config.toml
num_key_value_heads = 10
positions = "rope"
init_std_o = 0.0
max_grad_norm = 2.0
dataset = "wikipedia_en"
Each number is 200 + 40 x the weight over its row's rms, rounded and kept within 0 to 999. Layers, rows and columns count from 0. The size before them is the row's rms in percent of the matrix's.

# o: layer 7 attention output (transposed), 320x320, rms 0.0961, rows 72-80, columns 160-239
# v: layer 7 attention value, 320x320, rms 0.0786, rows 73-80, columns 160-239
o72,087,266,220,150,163,211,232,233,295,223,237,237,215,256,197,235,263,141,277,208,177,161,207,138,202,125,217,193,218,231,198,181,213,203,214,250,231,177,215,177,154,268,123,197,225,222,198,213,246,122,278,173,191,233,218,185,197,244,172,161,157,228,86,200,155,234,178,302,233,214,258,150,228,202,129,208,175,243,181,148,235
v73,082,197,227,224,183,142,240,167,228,247,201,189,193,173,225,176,219,207,163,213,258,204,171,241,184,193,256,131,206,168,214,219,159,232,231,173,264,179,193,255,224,192,159,187,185,145,161,138,168,150,276,195,223,120,229,268,195,153,216,223,206,142,204,201,160,144,194,182,259,243,226,179,217,223,176,212,216,267,291,192,219
o73,081,250,152,173,248,131,226,220,239,213,296,189,228,132,255,205,214,245,256,151,211,186,160,275,194,238,185,245,186,152,210,276,230,191,230,136,229,159,169,201,205,150,241,134,141,206,232,190,247,175,199,151,203,157,194,187,196,183,238,206,214,209,216,108,183,144,194,223,217,183,261,198,153,113,136,286,256,184,200,178,240
v74,078,237,132,212,157,167,186,214,212,177,154,243,190,216,243,182,137,185,195,156,167,168,173,174,250,219,134,190,258,194,219,165,241,242,218,236,146,177,243,170,228,139,200,172,233,155,204,220,256,243,318,214,225,154,182,138,206,196,158,172,232,193,219,195,164,275,155,264,171,165,239,223,159,181,310,212,221,207,242,228,211
o74,084,182,167,238,207,235,215,130,179,201,115,225,141,230,234,227,169,251,176,168,239,197,141,215,205,212,210,144,199,171,136,202,223,104,175,161,189,187,186,180,222,154,205,222,169,191,141,172,154,185,231,211,246,196,150,210,201,165,232,149,168,200,187,170,185,208,180,165,219,197,158,245,218,211,223,192,222,189,214,140,294
v75,078,175,153,156,204,93,183,155,192,168,214,180,208,176,130,173,186,223,233,209,204,186,188,168,205,190,203,195,209,162,190,222,115,221,210,225,128,217,186,214,231,206,202,177,155,176,208,256,150,251,188,178,204,189,228,149,183,280,206,169,288,176,253,124,128,248,211,239,148,217,167,131,191,192,247,230,216,222,232,125,170
o75,083,162,160,279,239,246,202,248,144,175,153,174,120,182,186,144,296,198,152,214,219,222,146,163,263,219,157,160,249,121,261,120,153,215,176,220,213,237,136,159,253,203,112,231,186,164,211,253,147,171,208,219,242,305,213,178,200,209,236,209,225,215,184,233,143,223,200,186,227,228,216,201,172,172,121,178,192,180,212,117,231
v76,090,229,170,185,150,255,234,168,220,241,140,210,174,192,148,169,215,244,257,150,177,177,221,215,219,169,221,212,213,166,212,204,155,266,228,184,217,170,134,239,183,211,232,155,151,228,219,200,262,189,232,177,232,261,271,165,143,229,205,240,222,264,206,226,213,218,205,205,213,238,177,221,247,187,222,150,243,251,247,196,225
o76,089,286,203,136,208,161,235,219,194,261,174,245,153,229,148,205,244,241,204,204,212,210,174,236,216,189,166,207,188,214,160,212,183,261,226,180,227,222,188,191,197,166,234,203,267,172,188,197,130,277,150,165,228,163,148,220,222,217,200,186,183,220,190,217,151,183,199,226,228,249,197,204,198,169,106,263,176,218,207,209,198
v77,084,222,155,219,260,225,190,220,274,161,209,148,288,170,273,318,197,202,255,253,256,183,206,154,192,184,209,231,211,190,250,231,237,194,139,231,240,189,159,225,147,236,211,200,110,226,171,238,165,218,159,201,196,146,220,194,121,216,181,224,144,220,244,203,192,134,201,221,159,244,190,237,214,239,240,214,248,205,222,140,180
o77,087,261,266,243,214,218,167,186,204,140,165,170,249,141,252,193,159,151,210,242,209,175,146,197,203,207,235,157,236,270,254,216,286,294,171,205,172,179,136,225,187,205,265,212,193,219,192,195,231,173,193,155,315,179,189,222,306,256,160,254,168,227,259,245,229,208,226,125,158,218,175,208,250,163,160,178,194,236,170,178,96
v78,082,190,202,230,166,245,218,287,199,159,140,264,177,167,256,190,141,243,243,273,199,230,186,216,165,178,210,239,221,237,214,268,183,204,265,178,174,173,172,208,175,235,223,188,210,275,126,145,235,281,162,110,202,238,213,191,164,216,220,210,214,221,217,145,211,126,247,223,210,268,247,167,193,191,134,218,189,149,213,183,174
o78,087,263,241,178,182,188,211,172,198,246,205,220,172,246,164,255,202,223,201,213,229,189,144,160,172,214,173,235,85,271,171,240,236,260,173,159,141,218,261,241,241,141,242,224,156,213,228,165,117,214,182,177,225,271,226,234,291,155,207,229,217,271,266,200,187,239,155,171,198,171,225,219,149,181,185,184,207,281,214,150,168
v79,086,220,179,186,233,174,247,170,207,211,159,153,139,179,179,226,212,205,235,203,169,224,210,171,184,186,161,156,255,178,184,185,246,244,225,213,142,163,236,164,228,247,187,182,275,191,178,161,214,208,279,197,131,210,223,174,199,258,182,145,251,171,209,180,181,165,172,215,196,193,201,199,207,165,196,175,146,246,216,237,205
o79,090,197,217,131,210,169,196,211,199,161,259,163,224,242,245,150,256,258,198,164,94,217,200,226,123,278,218,215,127,249,170,134,225,212,175,203,217,257,191,240,178,120,233,231,241,192,250,188,221,181,245,116,213,210,232,189,156,224,163,243,221,209,267,227,194,206,197,234,216,216,218,198,220,221,126,177,166,219,227,251,222
v80,081,240,196,154,230,120,192,261,131,144,206,181,159,165,274,230,207,191,204,181,237,150,175,210,140,196,181,254,141,204,234,196,222,211,253,168,233,247,229,188,200,255,217,200,160,194,181,163,150,281,105,194,222,223,143,149,223,172,230,205,176,228,247,238,159,126,210,222,129,45,215,186,180,179,125,259,187,97,145,181,198
o80,083,169,213,174,249,237,123,229,191,184,218,184,165,179,191,209,160,225,184,206,204,213,167,262,267,178,102,180,117,133,170,140,188,183,180,211,208,206,161,200,230,245,187,191,180,179,226,240,218,196,137,291,148,203,240,175,216,156,198,153,215,230,218,156,109,193,217,195,161,140,164,208,172,201,188,216,208,148,216,117,148